Weights of a small transformer language model: 2 heads of 32, 118M tokens.
Each number is 500 + 50 x the weight over its row's rms, rounded and kept within 0 to 999. Layers, rows and columns count from 0. Numbers have three digits each. The size before them is the row's rms in percent of the matrix's.

# layer 5 MLP up, 256x64, rms 0.198, rows 56-255, columns 32-63
108:546404594429521507534517473439435515587390545551582437493532590612458546453476459456429493416524
093:506528538440407464510476585500445556521520474460491598495478467558602524411546528444535573521490
091:500559485533563544488504452539492610556418527497546505468486528520463580543584466459464487442499
090:530502539489410544489490503547460385551512497571567480478583461444564459509441487369511448368459
095:424501498448529582553595493562356560539536478450516445434453463588445407450556469475542486565535
114:417555457555515576470520530508512432499463463412502482502464461526564463448548508586493546513458
104:522490530485476517532383529538474554506555423525480515426480500607435479452527545498452516653568
095:460557512507548536525479518526520540551519493547498512478487457567555558392469625455512493512485
123:464489394493590484511453486602439513506461417542619477557522532414519510444509567477471504592462
100:559518568440440556544546601610587494493510468582564430438445643505465473491498451530495498473483
100:501563438516509505452495468557451549485455529469465418518539412595582478503577443577390488605588
089:455499567474496530522586512511496567525508450536476530490442393490551500544565528415452589422454
107:597470558582524446501498460393476505498418493420620460526469542496514482563493532534501613470469
101:458468452587480492501535480505475513520488369478527559471487541556569473511506480473515492449460
084:387500440492533498504641424545500529551530415511494498559492631426533561463480480482511489475537
118:474405548462501541437506533429469497444607465514462510525523485565562501421444511421586478543520
104:448550429535513465469478481555436480599552543474566556582486472446560410472398497469554473450413
099:558475503541435555551441455565510519531571555566446530439497409580462468471548436416512528526462
097:485446534492492477489490421457605510471451482422505462558485409483470536484482468507537543514434
087:462479618457504477487477467437504536514425539515547449585603526421476499513507558476403528549522
100:504433488504509430461503576617513468436583431450512495452451523572509513499557452524489471448414
085:421578468400517529545465471589450469559502488529454494464459470424563500582531489448509523490554
095:518620457444601473528532445567498517590477465512483475483549473499526470465474427428531444508407
101:547529585507475430487510506533470450450458534468530546435511488522445451451497448545611564534496
109:490487495419483500431419430529507505528529507500562411482507422568504565439620536469393471440482
106:549544413433472513543523454414448503566511442506485389504365491546491529513511515481429502479526
108:576492480509480470490526478540537464510508391595489463494500546385566508492461543471503583485553
105:479395472435535462468497446518460516518483508413455507454412537545498445506526497567550591472530
099:507509524494515433393545479544431484470450526508484564471515405500549475463578432479451594477585
096:498574513422429521561482452565476490555491525564485590501461496506585457452480512552490508463507
103:475510460458485464565553532523528437428558444550482483512529402531490558513501460533446541501455
098:525545430559549417522516499484492530609561544448552509465513498612540525528430407513495488609458
089:420434489451491407508538520489505532479501473585448511465445469498406488537494541520453498489482
093:506446601548601445514464551496442416448519458492602429568510559539577426528508625506520529579506
104:574508547556561524445550477509527604514505485490513484409558445482414576570528420454502533500497
096:528520532491419493468582463513549512469447572470503496531536546569453569598587484512492489459494
107:499429529590475443464497517518500516435582558511474518425500531528541493496431530530485468565467
088:504500466450410562496443499599543467628518481518501511504453502534570495544515432502493465442563
097:478495513414506535414500529520495492586506580550517507412429489465530446582487454558513473513468
108:550478485463547516525560530574605503475427514467472486510533562412488454545492519523406519471557
089:407591550465440457496479514445494495515557487460525548431504503548528575484439488493449454444549
089:538591529436426487459499523470555482428567439462559516573456496462428528584535521568510513482493
092:523501464492519465535450520498503525451480413447599491544548423511481453557436500461485430491546
079:516373533465558538464532499468497548404435564535594467453387469486593552546538547405504502463578
103:453537503566506444464472477495426471448502456536487511499518476524505592467627552514550565534557
093:584560495558482466406493475482404519451420509456442498416474532594547429527549615541509471452454
099:495493513485558581511509433503478440456490508584555394530440497480504396559468549559478515494533
106:441605466429445487478464430561513486484434506522458584513563457458451500478509472549472442445503
105:580527477558432470535608619525442518492498400520570411458494568531440421517440559512519519504576
105:503538538486567359507452463621466612543476498490488530483550490488416416509447559525541561537436
103:560511476557484467514477545498472397454376491474505550523559574445536507501473504546489652435534
103:428491434531515387507585525522499561431445448476530479484502557524346484523540535522547509514463
082:535473455518516473463526572531435509489444379464587482448474484538617572513490504526474446520514
088:505444565459571539527505441538532508497408541354484556440492373484541474456463519499512497494414
100:489474493571484459546602467565563413424490510592490411432486417411481548466477511547497487432574
094:521446569526509448579580506558512529569474539585504525566486486439559483479460503524543408533557
097:484467537499482436482483448511473564540499419341640471522540531484530440492483522489579574503484
092:416483408457472446522464448557436516460502396614426549529514572531457575545463472460485456475473
095:578464496485514517550435531579428446602526545474492441488516508555453449498567445562561477494407
105:536435423506401486523520503507458412483401589500511531544517498602479531544437463523517424490492
120:429458498565479430460544477560427439446458550540567550516512584513435463472544452559557435489532
111:464490613499470609489534459430499517476530525514572476488557533559569452534485483446482480522472
094:489488493596525529456506542535478543568502457570576466545484510489543411476460514403483517498493
093:497494591501484519447502556547406384477442500508549412483412447502483484463434492509480489491442
104:473469454551488597509572459536577485581495387468449506489419454531500542480450466493547546528485
082:471499610520377502420452450479537526534542475572492440491435479471512452475486480475461540449520
102:609506490447546486529534517547491436522521485589530580452572502445584423526425410428499526446487
095:565543573484486476482518506674499559509455441478530525633456591534501395489510479552557461496487
085:500492641558568491453592543448547495544583539502528474471549520531572549465436528470548507555563
117:451510526470473474466519539462459451356509554440554497546537544478502485500503546586513482492458
099:384533555581533451552441460476410432545497387463529575472486407557481466565499466515485471557441
102:377503471550556508501483435487536511539445483529514443508493501525506455612494485456562470489407
108:544487464484441343579581457522467526578463542446492486563484458512438526512469433481530482567590
109:482435475537552509482563534550465499598498458514491528511435461555524506454492453489558499548538
091:496481479502405428469503545465410553524527532604485466517525509506474569478519440612591459563421
111:480454452498535523462501455398472456542550498521609429443492402537531502495536498564555487559494
101:517557561484443541575528470444465434503480459531458390527510497514524431437542402552545499506466
101:506485473500472497543544558500465486455480566450582568531560483556526441534516545511539447518412
106:463478493595405511519517587512405526576446464514458454508486597562505530445480466493494487487547
111:446472580507421596468475502519417506550526510581434536531438483607536438500588517597543466567557
092:431520359468541477514490417503499540544564489553514589474529473520493505500453483431546487493549
111:470468465588465371462507492559407483463614473466576534452544499408466486565533529462541502509371
092:465534476505472588526490519448491564570556437581457490553508380503554455450460578539568515529456
107:429520558507493508479529539580408470510515504524468511514505522569410563356481432456475498601565
093:456529516507551419525487490537496485437457477509449463537572498539441541446517498651512485475516
095:502549584495532533551467466508448434509491509556524490455406517528495446478543475452453550468502
105:554523549542469540577478442449472501546471449457569523544583558449498474421424454501516388531525
093:540526489461509549586560570586467573462484557466467419532534437551507465558513490511516537616517
132:441472519535528505482569483490477400412535531574501465506444522463479502558480509459425403589538
110:402471441454496475513496578513486471495536564536573466484463424574624468502537531489447394519590
085:499520545504483413620513420550552494440481507437517558504352505508554515487460507465510427526417
116:547477489450456493493518466549619510591475514483565555529555527516483498514411399428559401428502
109:591532531532489458466459552470469585485404510493534512527468468531455526518512494533524564557501
105:509497504481432515482525524602623523483429494502533518495535520538544479511496468577400605582518
100:467468495522496511478392389574497440479505440556468546395485521577422527596462492515456496439455
085:504472433519466475442442558556531512407494441517484457452585449412474390524549566479491589534515
106:491512552431511526477444476555468474482512551518518448471513497585472492475500471497495494448477
097:479470496420460503410547522520637508643508488517464485468425505528534498509366422420452503532492
077:425537532529526544502449531499391472423528600461435468477509535468604533514557574393445572481595
104:479520505536447456478520496507489415423487501531476474505551587443550401433541551453540465537492
106:519438559525530538475508437495620427429458430484426503525474568546467545502418510493542464400536
083:511521498577448397506560521571504474508460487567358430523435499520522531444603473442522503520586
105:539459424485478500479584427531451514606510448515554482522456584500512526493477518498428454549541
097:476502584449445473394566522557542467546476563498489482467606491489512447430575399520493485521402
107:520447487467391527497532485549472504485604590525479535448524574575559486445426484477473434483529
097:448504599573527454395500524420525464469449558485503458445528418498491485478422559404491527587520
090:533562565548471508560534488563493573430610495547502463455578491474455455486489484586545512550477
108:474451477563551482490503517527567495502519440419564470485466533548540531491581473386519434509407
094:452522619608556438537619496553438533565519522485483582563469504527464475527461467453554477454392
102:413468525557470440568539510456454540597521481514533463485498501416510494487508474480527507543485
083:524547521496536565558481533478535446475559499527543505499544475517452527563408571452521436457557
103:524560506475389426546517443574506473476547530487501467487508425539478420514450455477565486423421
106:438456515430580514510454348481499540566483460505503560540469527407477417567509507374531476513613
097:475578514474409517520512513470491425407514494544567513505545409579484472422412503526477540453514
090:566490526496402551544472513494498478504514477555514532438618499473522560533396586446503490450442
079:455545519576561505503490450491413556523421506448538454487422450500473479522470459518533444491499
095:509567463554452425588474484445541482519592418531515425425552410517496432503529507514382450542507
111:428565498470431489526482522525525586510458499478624481533640433493572518425547529538500410525542
081:527579535439524408488496529533585602514575468508541529458539564557482481472487452486580569522611
091:543511534498440503439437536466510417542479464490506430476499614485440447527561539545502473469514
106:451566488554490467550502517488562485468482482502604571440599480465519474499466536461504494444408
095:393544583515501516506527484609551575522577442497602543364465565549528559469569455462475429523516
099:602559448444430495585461514549418549519419570464480472449525548428515512463533598583559476498583
084:420525578548496427465411481508488489546499480489511500428473506479563512533533479452543476575545
112:566523522502382524491462423585438417536459572495502515477424536608439582465564503433488479477525
108:486447436571433538505549468538527511428482404427631508502529513384547425463508522511497524517461
111:475593528479484405567569442480491487438520492538520509570616451443442545445435523541514524465455
097:567505458520482469414524386483512530507453424450485575488635527505506567501533511583553428556456
110:469402485469486465451528397480413490484519419493474435473503472534489467436422484472484508525526
113:549472529463508482482516439479487591612514384518498457439458519512471445485427485525492599500527
101:612478486550525520455520539438518443471507475491529390452526527453475541425471406427532410507540
101:526539519371460448475521486447477453501479523498440472448498466529496467451533431503613510502540
103:488571498479475537451402460533519446498593472569537522472466519635523559539564448569507490470464
100:520510499532464475449496537423519508518432511472593497460519418474553595486546454490435436518491
094:573526489520546532467422485526479406518464477559512510423584441562459510540546505527444472529444
093:466497476454504437454496504521491459506579474546634491465510598495482446549528501576626408575521
082:373537542466507475521432453582527491450514386433547501466589438567488434503451504482540544543462
099:478545496450459525495465390569526548561506467493547495507400515532425499418493422585499453433550
109:421572533517444488492494474495500467512419519557459456565481484443456527431424552414532484447527
089:523423471536447524446539515522479559552491531490545471516427599464582470562527521465437494451566
101:379556603327510452509511503542469534477499534533451507474512487558496460481523507444486524438551
114:580497501452482524571454515553416536469464527537552585498485434565477485446516538413582519497554
097:463557462559497613445433477501514470495525506463425502535466436555557397436527415549512455521468
095:482411449556555465528478528519409559522509510575590464550423594476503529552414553446461521529565
109:518481536506428437517518464469539564565440526621474502522603479578587459517465434486506491521499
100:453449592632486448532483445524496572522441478539464487467421492501449499536488502500524507469449
110:561464496470520500514490408540403579498590505435557392449502491525464423433474486503430437513400
110:575459568561567468561530455470483503512439462552542526493576511553453454493476483499568526474546
097:560437513521472411437530475430485449547444512505559441598526460478496521491531498412439514455562
098:488525507480440567434463528410532484405462548395509547550454503551528516564563452519542514446513
094:554509504510521502549527526492485532534469427486536449481448542548528584513480495487582513429560
102:441444482463551519441533501489582429416477437565617525478428477481523489503508512512471457500538
115:424502540453444496506472503541461425489499443520440495475540504588405440395494471467512415467419
114:431466600484493481652570521462503476459547546507481507386507514528563448540506551476436502467508
090:480441634474475443439520516502463473520502503510449566591520484459520479525477488412655439532567
095:446412531501474500512560440561454572559426482551457504498551534527503415437457457463534564419533
104:518537494458397478534486533504480497474467379511572478513506367519523452529554557517522500424541
089:511424543485525538517434477542563459432534493512595410516439602491481486493508458482372482468623
090:524508483441361547455464529577528562529468478516457547512417468543494521503465473482540592604448
088:495445593436542447489477472507466524467509478414500424420466571447483491540502635462611475438447
107:505399458519454477472404439484468516472450458466479560487480440456513493407552523467403539511496
097:468486426482477478461445585561430467578563524463458422675458455555516519527534535492546514609467
101:603454505478401437490540539530417437517439574510492398447475556433405503479433492521524490549583
107:507513462498524461497573529541512458545446473470496514465576571596532530420513453522491499482462
092:499431504516559491599458448523409488529431571525483470495509508470407541571509489527492533490581
091:595529492460441450493553397456414386504395459537454368485545505475446459563531561458516430494557
088:492550604422511511378475536492458562478517444500515386497507451410584439442518534523566492522517
105:378496536543471427514458467565498478490506539544405538530478471531565525537567491547540382474483
104:471533585469468439490519562493436464471474505518548526435504498555574442420451454527457554445472
104:611417521477496489545573513497575481421504432478542497456551563512449459500487505489512535508525
104:561471501510495475487555465570501496464466582456477396500552498526588447461582523449551460543503
100:572577586480514551504508522565488552527555482529435420497456532562483428431482563508483554477508
098:485474492577510544536468468494414563420531601463510441413518471502545424583499652435439569538573
093:483584510482479493406589508534458469460539483524479428498404496498501537476592612450519466484516
100:498625572444506437525560507482492565543453408498538416503537488441598537527548456554519490519488
084:572495491520491584509533470434540419439482480539544471465552394412589453480467583553513499585479
096:458496501470529495437527523553488528445526582571542536465493476462652479428510559462503441413481
116:485541438434454479566500504536479493507465417528500604519503641626557513437484520475498552523450
094:485487556561586514452529523536582444477461426466503492574468514520524467502597494458510527476495
101:462559507519457539582528503472460463547532558466433484464491498447460496510500467385514423541562
098:511411458483461443474461601563514457543604552488445497542461568494509515522477422410460419547392
102:517450503429456463382419467445419537552463470550478473501424607543487509524534498526497470392457
083:524484458486567539527453494476511460570539553594508451532586482495561556414556442473499461533404
106:460530374546496485572566516429447497566461526559521503466542533557465480515518476552562536466516
098:466467479533487473538474422535467556511440544514569444498496568426429584556501486424470520606507
082:454468489474490527440486403567524525590470445460493484468572494451479582532530523464552567462473
086:428523492497500489557565586541416405488498420448545526502566534385509476428439504527550496506562
099:422590502532463461478477566437507485508507476547559512426549582594467489476549518443483512441542
101:482496521400432487452518467493488455462465563519495531531594480489481540507414509466509389499525
099:545468461543566412549466475466466529491590495380550514437493459525444503456511444527484515513498
087:540541488509492614458506546482481502542487502454538476444450521466552510595506471487508551545502
106:507560490474421490405462519522507488545424464573523450521536556545535487494486436545333517449447
109:476507532531464549464568468438458467507441428595546514541513481569576447473537518558380493432526
115:459490439490457416478467560555524448510445473559486412531521550510485458541496596534584589560427
105:431458517557563391419498452497420544468544603468539595489469511540454505507495626552551515388575
097:565354525521453431496437489555494511580520533418467453418520555478527535480446527498495535488417
105:483508488521600431416477479663477486447537568534580503478446545521488429494520505558557560490465
109:445513533512487532480516515466491508558542544570437465509495441482466525394453531392589399461593
107:526450514423575461505532526565428473443492468424538450488429555452519468494489466614514474459524
095:425573548417465527513529556526537430484452457518473478523487568501514473415500563497415434454491
# layer 5 MLP down (transposed), 256x64, rms 0.194, rows 56-255, columns 32-63
120:474517467441605437514476540542532526500444519509490531501512542436449461500427489492470529477436
103:526473471473478436517422500464489520403544402500488505473467560418486512524441408452477425511410
098:500568552500466479521486488523467531364534505523598552533555475505502463563541471561518542435485
097:511586493596581480584468530474507536468589475492517498520465480453467411544503442612473527546495
084:540519451557500429416391528471539480475569539487550560550480515461568537518581588567454524513523
113:582547518564500507451450547447503386516510426547588467562516466465478503535460495537527498491430
117:470461431595638491479509487413486506600515470457500447497461572468501493536513454546489421491431
086:435513553480476492468470502441444497422454536568441459506558505549528492534524563545540479536549
111:499550439382513548586552481526432568621468468492454404550405547508538512488509495411500444500612
097:471413522640493464449510447443522522408525480467503504519514529521402439526511471637594444531552
095:505553413511498529465483450502447436423550496386532439626497448503572464452521413465441505473500
092:457553498539508625544496464474514496484552465554553505552502488529532529492525427524603615472465
112:575500630488530579381503565478493491409516545545495599509488548472491535506476544478388518573441
091:498501495593475469598455492433489521486574481382478536526510427566488447505374444416568493489460
079:475464443589538436572546552456536401435446476486592473536537458484590520535494401528587501423525
105:562547441541506462601496421549454513571360529433509490448449554547498518526489488505364548491452
097:509545530491506448523588458527477499538454620486632485471512444554496444417517529532417524518456
097:472584479453567432485485476479500460504422568482513438558476638434547539494447571502431493469585
087:490481525543486434496496513528526517517528526573552498427461406448496473582530552542537551459571
075:545526564542486431516627468465497547464440524507562486547487519578506530516522481572589512412507
106:454509533494579629475486485405462483525423471484484377470416485477473497512531508515498506466552
097:464485423590431468444585569515453456517496486474453423436471500563398468474415475504464472597485
099:487537559537375448437409535434499529431439456541503535555536561445467478480552593547494534446444
103:446531484556535538558456442479562489513546512525458447532503453532489570494499638462432468493538
111:489510491541500442460418480486436484536497561477488501362518421569424452513509427606524565443424
108:490452482497497522505474450518439570529472569532512623476493531533395470472489473626491470584562
100:527499474516499547566481508534452443573563558460536507496496471502498540464518396436535539493519
118:466511517412413556499458434472596506442458507522511489578494525421470450502493568535572393513515
103:435477427546528506474499581496466513522493470575466527545544619534531515554497463505455503484524
093:487494529497442458606500524548525615489484506539417605512511597539454522440527440518535550470471
088:512546505534501456496471467592445532571463544420622480559507551544464457576499535404535425483513
098:460501479529555512469489506481523422438542424496466502545534518493405391477512554449501461554473
101:563554511581521598501463438544586560507517540419500507481575532524540519496519464568625536525521
101:528432461470508544393500660488450493505495511533399498542454583561457500455483512574480503521470
119:411421448420540495554498492523363511515472467411506535609432493537484526556556497497507497612525
106:515493509521486393488531532612478600468511502441543453571507481599468567420518596542473441527469
092:505514512566521397454406501497525646474494532523407590510568496511512489440518476596517503501341
092:526491493683504507504617559460524476457473497470464479515500523430455543436552512531468475514390
087:515553420425389476588591422534458621438507543487519497471550452585502469443510589518481514463444
090:549490475476476495533526582451452488541528556467459472493529486500545574460480524597608418559593
076:597449541514492446443542492558428484417471496516548488507489463476498552520532509467478549454535
097:475464460564550387420498444449554562465525524436466486532475495487476544513492482536485614531450
082:494487593437541480467483504534520528492438564488500473423500522474541457395507459538403550428441
101:455534436535485407505452559521472506590542471440496538558530486602449459461501383550534465563399
105:597478529522593487475572458335471527438488426497482469402526524531484468494366544470410483434496
117:620459428491512476463513469525596548489501498414539486475608503529541500552464426519493593460434
097:454568559486450442480569498452507568531499551534466536464468508450500445479550553497438507396437
098:459476472524534481537550493512607593512518449529414473468503557536573439534567525496417495476438
112:499517481418553498580508601557511396507560537537481513476517585478550469503490473357576532558513
103:589511564523565533524539495448604437553546537494543498507557534576428489523472466526597482593519
107:468520487484488468448550533364529570471436507599531461470548544407516454504519520549507500558525
110:537434525407417457549515505506519610578515489469397522390443519400519529522457476405430541444457
070:444498491491547480498485608522528555408472421484487508474560400596612483447563489488506424525500
081:503431433548481446506572493496429544492428550429550500501528433597485494460478527537500468544599
095:453553457518431476430512520625441464502507618498463518543490533459542455490508436530425540417444
094:479448410596482426433465495449516481458457519432431545516544490499463435489407453602518493554617
102:473458423474539486467452422486488392452537459468448433489398546491531587589497482559543548554513
086:550498483485538468439572416499532550460425577505484504529480385478461392460591570542594558513531
093:462596418451469479533580532540507604509504549534505486474470498465460456551469602414484517440537
100:542535477524500524466464383609522627549518488545527532555533473550475550430518402506520541520460
112:504508490504437601477595484533577475494483345495475433528472448534552488557515519520511487471520
112:458414397486493467517520512509579410482547466469508529479460527501513417491530410551581511504437
091:542453517556447539413426421461486570448395567471525477522590494547538503554562491564457489574486
095:500506463476605512403513477372483570446526584555530483527529487471458399595490487556583446496559
118:549491493526579533559523478534490508449477495564579424457482546430474475479359554408447413447475
081:529538495606514479513505451388498470422465485467447451587462469517530575584546456545554480434548
103:483491387574494496509496510570525482385456496471503525525502497592514418531576535499457569430577
096:520482503576595501372464557422486492508494454573504461456580434478588520499465438447533378451550
104:386442524534552507590410537486450428470522616405494525514479480552515472525476526470450537556496
121:506467442531530477417454560452452455434432506553506474477550505515493475408514567562528427518504
102:577461452460559518503562527500413417430564595503534496516446499507453524341526479499521422524558
105:430530574399542591498505477458473459476505523535496459463426456451469437492522472413579423543552
124:439446496499526582524485516472484403453616433468590528512574569549490555577531442570581443497437
109:582608575490439477422441480489443472517534563513537484473455535508455527486502431454457545471546
092:486457575516532435472520437476560368478498470472542398464414511524468499537467519459452499532510
103:618501474366470473524516545509548465510502487510414477466560503431534554505511438502410522459487
098:438446485551411499520444472479568521508515593521506520449535543395480552457441563573495522504405
097:567566536480591471438573455534502527528434462547417554453489447432467494505453503479486634438524
103:492491605555496497502437491465505433547453598437522491462510458493503534484602474580488447618480
095:542415494494521425452469522596494468497429559466507584467578503496507480508469446505461612534447
096:525565552489440475484536514492408461463478487514527446491415498499507492455599544527509485439489
112:487552476475490494489561502567591502554526473571483576545600392443540552507446531473457514463513
085:596461529489463480568506521593522434400516585386553533441511508536478569581467496533456603564516
114:631505596557545537469496534471506493492601438491541529459530438492538520464457469461582521416503
090:492501503507472460446499545439485563436521579479453536529403506466551472583447421536504499503483
095:430486451437512497470560474483536515529465445492546418483492495473584478578527528471493536481522
111:435507426443487498580541489516438547462530525506510473525425450541510468506529484569416488533412
093:441543506512431408504499573465594464430364533532505572570520506475543531473469429489476455461453
133:489436511521497364527506534609465554507451543624478514521407573573438509463493508454489582468484
100:486485506468404552559565508521498528514513397454541466533499503446457601489505502431524564505503
091:471498478547478487533476595412516452483511485571486517587558512541550464502553586557481438585502
120:509477499518547456579451497423584426421526426462545457506528481441493427536458434465467508570462
112:396462512544476536475467466523466426392544510477550587504468561413551496452485527434525431502450
104:492424546521498590512511517435443467468481448427519489547549542578453471595484423489568473610604
111:486489476479554473494456469406535519479520541474489499514517442485513459495513433407550486535517
073:522567489516537407547439485502500488421514512427412498531513457510575574495530426497513557484441
099:571529527554563499519522508481426669470534405544495401478479496478493463516574485431555518451483
081:473429513535542481531459473452478515413449510501553462463465500502503430488591564552534362435547
084:510553441487536430491578501588513473501466561609498474509547473596433512495408469467441436486470
114:515448534424505431548536494537447507486379547558491613515517438590508424549469578432469472514498
101:463505449442449557583499421412556520446459535455461527525454502512515514419535533545515470573428
074:509453518465441491543453471516519648505577584424554482490463453443614480536538499464601469431483
102:489611536508473495487540501417567543448433522591423470518469454606494514482533550488529534400439
095:474503454502596450581445500491455515508491505477549542491436497509530455504541526506470532468415
100:579529509503481515468443446443491419522591474486489502504454525391514515499513459468493439476539
089:386556444479479487533556475515417643485503572499525522601540515457488470437519572538490553504424
079:555439510467509488541492533450582510534484462419504496531511378562573500410477498510502502516565
112:444603441517454437510578582464600579463482454555521470480453443420438423551521471480455540489512
084:544497463548521548481461442465545557483477441463443532392444485581515483464551427482482479544655
099:500520454568580549457477490546568464443471434462409548490614421531518474642442497508535546468458
078:423527486502499442501467563469459454452531589545476495544391405530486504499521518494488503485468
102:487554631501522571456455510466551420429436397497560467537477550473471538490501445488412429496488
098:534534418541462492492510492494412542425590512411477492493531573532507482516511477594579379442456
101:589515496502546541471507484449536540499421527403452406435416579464517530584566500556498478490509
089:493568510509546462459454535535485538433437521467475456518625529544535559421488513513574524447580
085:487423493464438462468529478475564497515547587555483388495519552471521505495599485555460534486509
104:448417537506485494496465526550523525433437538502436571525449591474485528443493450427528543501423
105:469495595476518512547531528479447503543478573453532667524498557581485441433493493499516532539467
083:541519451549520461499519504416536458508443499496521487533476379521536562488484496506564427435510
091:575532472530520443566485527556507453469507508567537483511411485473563461547510481464537438375532
112:622523527531463470508488500526535484536497439428414513428488586512498623503417574497558531431522
083:535484408422524474555500461381536512493389514503440436510473485438465420573499571478510508456532
106:480504552490550481554539464531508526574386472529492600467568497596459516566565441507492567366472
101:449541503529619419472498529499503514497513537610491588544527558485543479406589477446502544529466
108:527513458535450573546538482467470618447518464511406435453515480508563599472557492529513400515446
100:543534486536558505390519460480470573474445570459500567483442484545534461393550413530509533473426
110:563489455532433560445445547528568503505522461486550459508476541521479480476566506523545438528501
088:460568480536558573461533455479532473419536546542419506493353578491520523504543535504469413443567
112:519546585491496518535457605543554536515539424525514502565437480498526494512558548563456454500485
108:397592554555487481483499540411491456607486524558479480550491480565483499556509495501448438505447
097:514444488458519411472542518491517555474497446570424505437505483572560488405425557371550482474515
101:506516511432412568490456551475474546551552581542576529595468590476486504569425488491492471421533
094:495511513422486454497607583557595465470473685526433543432519542422486421519508567458526522470519
109:521419508527459455542611477402518461677503430513444556439464476516533519526502470440508570558486
092:483473509576501370527530474501454525457486558491537454492522464565493545468485532484468463402518
085:505497522490570516573460438494585495429449528413584511457486543517544528644440502539479598486561
093:595397597594432489544478502391482496477459509491554477580463494425514499560521484387510463485472
116:501554493495475486464563527390506416508453491552474452549624534451568455486536504394624432447429
093:460422504497520502468522533497542436424513510471529586435573485559521485455525500614442421498470
096:572503510546474546500467619454504399453546505514388506519537525511565475544516516455428461513509
105:480531445453470530519478505467521435534471560337531446486540542558530439492495430527471493555530
100:579495472534409483536486565493484427494601468421497492568463456491556488616457479527487563471558
099:526430438488445493555561506627482465492589516479484511450558627449409476514530452468627574533503
095:507465605538444466415475437473342471491522533556466577524491486558494478484488512573536448514415
111:533637494517544503402539544428390589533541510498515436494477515461461527464532452542529492527461
094:529511409476559555523443501501516494596523467454523509570564591482472554461447488443570420509528
101:421619490566439473474555433511610494451484547576431524520515488407553481406463557474465545442482
117:504526483523422451506521593665389505581598550428543537442516401546488499541492488442495520510540
104:449501493471547477411498428531541518516411462566490519488476534551481547583527525477532492480491
102:467535502398453540390488500510538525531429498576425522579570506635573462499554469512514519522432
084:445394481515426483548503520588516568505513588508479528458546524448467438506472481480511618435454
094:530516546539586444437505474444445535463500562507493496453543556462557495498416473562520501484522
126:520502494539539488463537483450503442501531602567578589490563464433548518595457492459466505504586
122:460567409485478494491475435555519516551557447569510453500450450487481480551457526422508520457571
099:501501404557481528600502560508518451417445513426595455542471502486438553469528459402561536529470
094:519402552518509595412482558481567506492549527521471498538449608568491426411549487416548511515473
102:511583521559502520430528601438498438484480447519542486430554480398506498456481532499488464497428
086:509548530498542520497534448453567427519510477546485605571620469517527548470469534513575573543450
086:530561534541547465580579472430498438426424437505520517523527413563503512438403456557564484403487
085:483500449505516421485469493504501400425431498545454512545501472508522521386511533585512521457495
102:559482552435502531488552502425561483494573498527589351595447506490546544518458550437583529481505
089:565474486409486539523451597543595520606459475462548567517517557393459474537583492488540458533493
120:488429440551526446529579441502534474547565507438525422483506466547534493471554542525489511571552
112:520553436434521469482460471540490518517451553495527562553473566470492522515455531569443508522452
112:417502558515496584523481549490518551546508444496501457402463528454561580485510519344471462567504
092:588475465515485481590573474465525503508511491464430480502555460400503469517545529474557506384587
091:516530508539472521429500584388443493499619515484443499530506424605487548432537515550526445445537
103:443497550590444478487559431517575456442499432515549525441528538501495503469442545424470516516440
105:504498416472533502500513437501564579573475572566635472503488520515456498491511540456515446551527
098:497493417467475507479490514534535497524537475516481451435437432470525499474597544472529522533538
111:516527573552541519478523502443479543514478530482446540536427337393469511492425472497534573490501
096:458452498465458421527440483546596546504501497350582519492511441524483523497526498505445475525592
101:500497504471464568498479505532504453500535448533563586447515462407382521461568414513550367528530
095:460433575431442483458580495598457583459407463492454551476557518499528482609586570516509557518473
097:558527537495530474500492439562516492551534524467467488462429469560561468455497525542490487506462
094:441585527516495524576567503512547455478538432458514571482394462472519544456477540369459525433520
085:538545480520484544422488457424572471629552484517442544499549535678473478466513463471523489533513
116:497501553615461514546484487547482504468549519454381539528507485529571567501461449603551462541470
104:527465555528477539545517457466555510444525444459443487507578603490444466504561529493508502498489
107:432542482528449581531481501432493539511451523518472506420500492540514498503545434535468329500569
067:494429575477452427471516483523472575429409578463515576494518470454569481576490539570508525398566
118:557469487485492417553547594433441471606500397431514479516465499434540532510490470643460516488515
081:508405490572543464464551459513521466408406507418497518453503566518559560570471501494490522371572
099:410519499475522498524486553521541466386577444511471519563455493507579504509561464509349536419599
101:590521470488506512511584512362571431510492462490527527488596538441525455483547461506550540486577
087:556449448495599499485481451412551449448513547503524533511450510458508558435523424466541510491535
084:464480490502481564604569460454549588542569432517472547573507487451521517432509509467402518483470
092:501522507610565542518484467494521453482432633523528500506503474420542479523439597575560553529471
091:425554584517579477562478516406507533528451539515451496455481492454576570529496530476522514448508
108:429469499456539469458517463541444516597504471603485545511558547546468446531348443480525550504446
087:483431569471464500410545470467543555547506412581478506500533499591527438454426585529558567521471
104:485531384587468510503439462599434550439518553570510541510537690490515528477459504597475459526436
118:498419589450464564568429466574532467445513567453413535480500582543439455500459532487490536537508
113:499466526597535499546438489472529400505502569480387560437558497595525481507469463539443531535500
107:493454389555449499518428563469460496429553540378490464433517521392486563520496423427489485532539
101:471556462390376489508516477607471535531542527553520481473452424483502496505559433587584421513491
096:496435451549490555497553496479548385556524575439500449549488492463429530502518496435443506519570
106:591407482516545496536531517442611555620525469464429440440453478516423482474481510456445440426556
106:415508498543571492562510524481564495447492480492469455509446467474424504564441408451479594483534
086:512549644577549583498430487524526470502451452500515523422518525510477463562554508489474565452496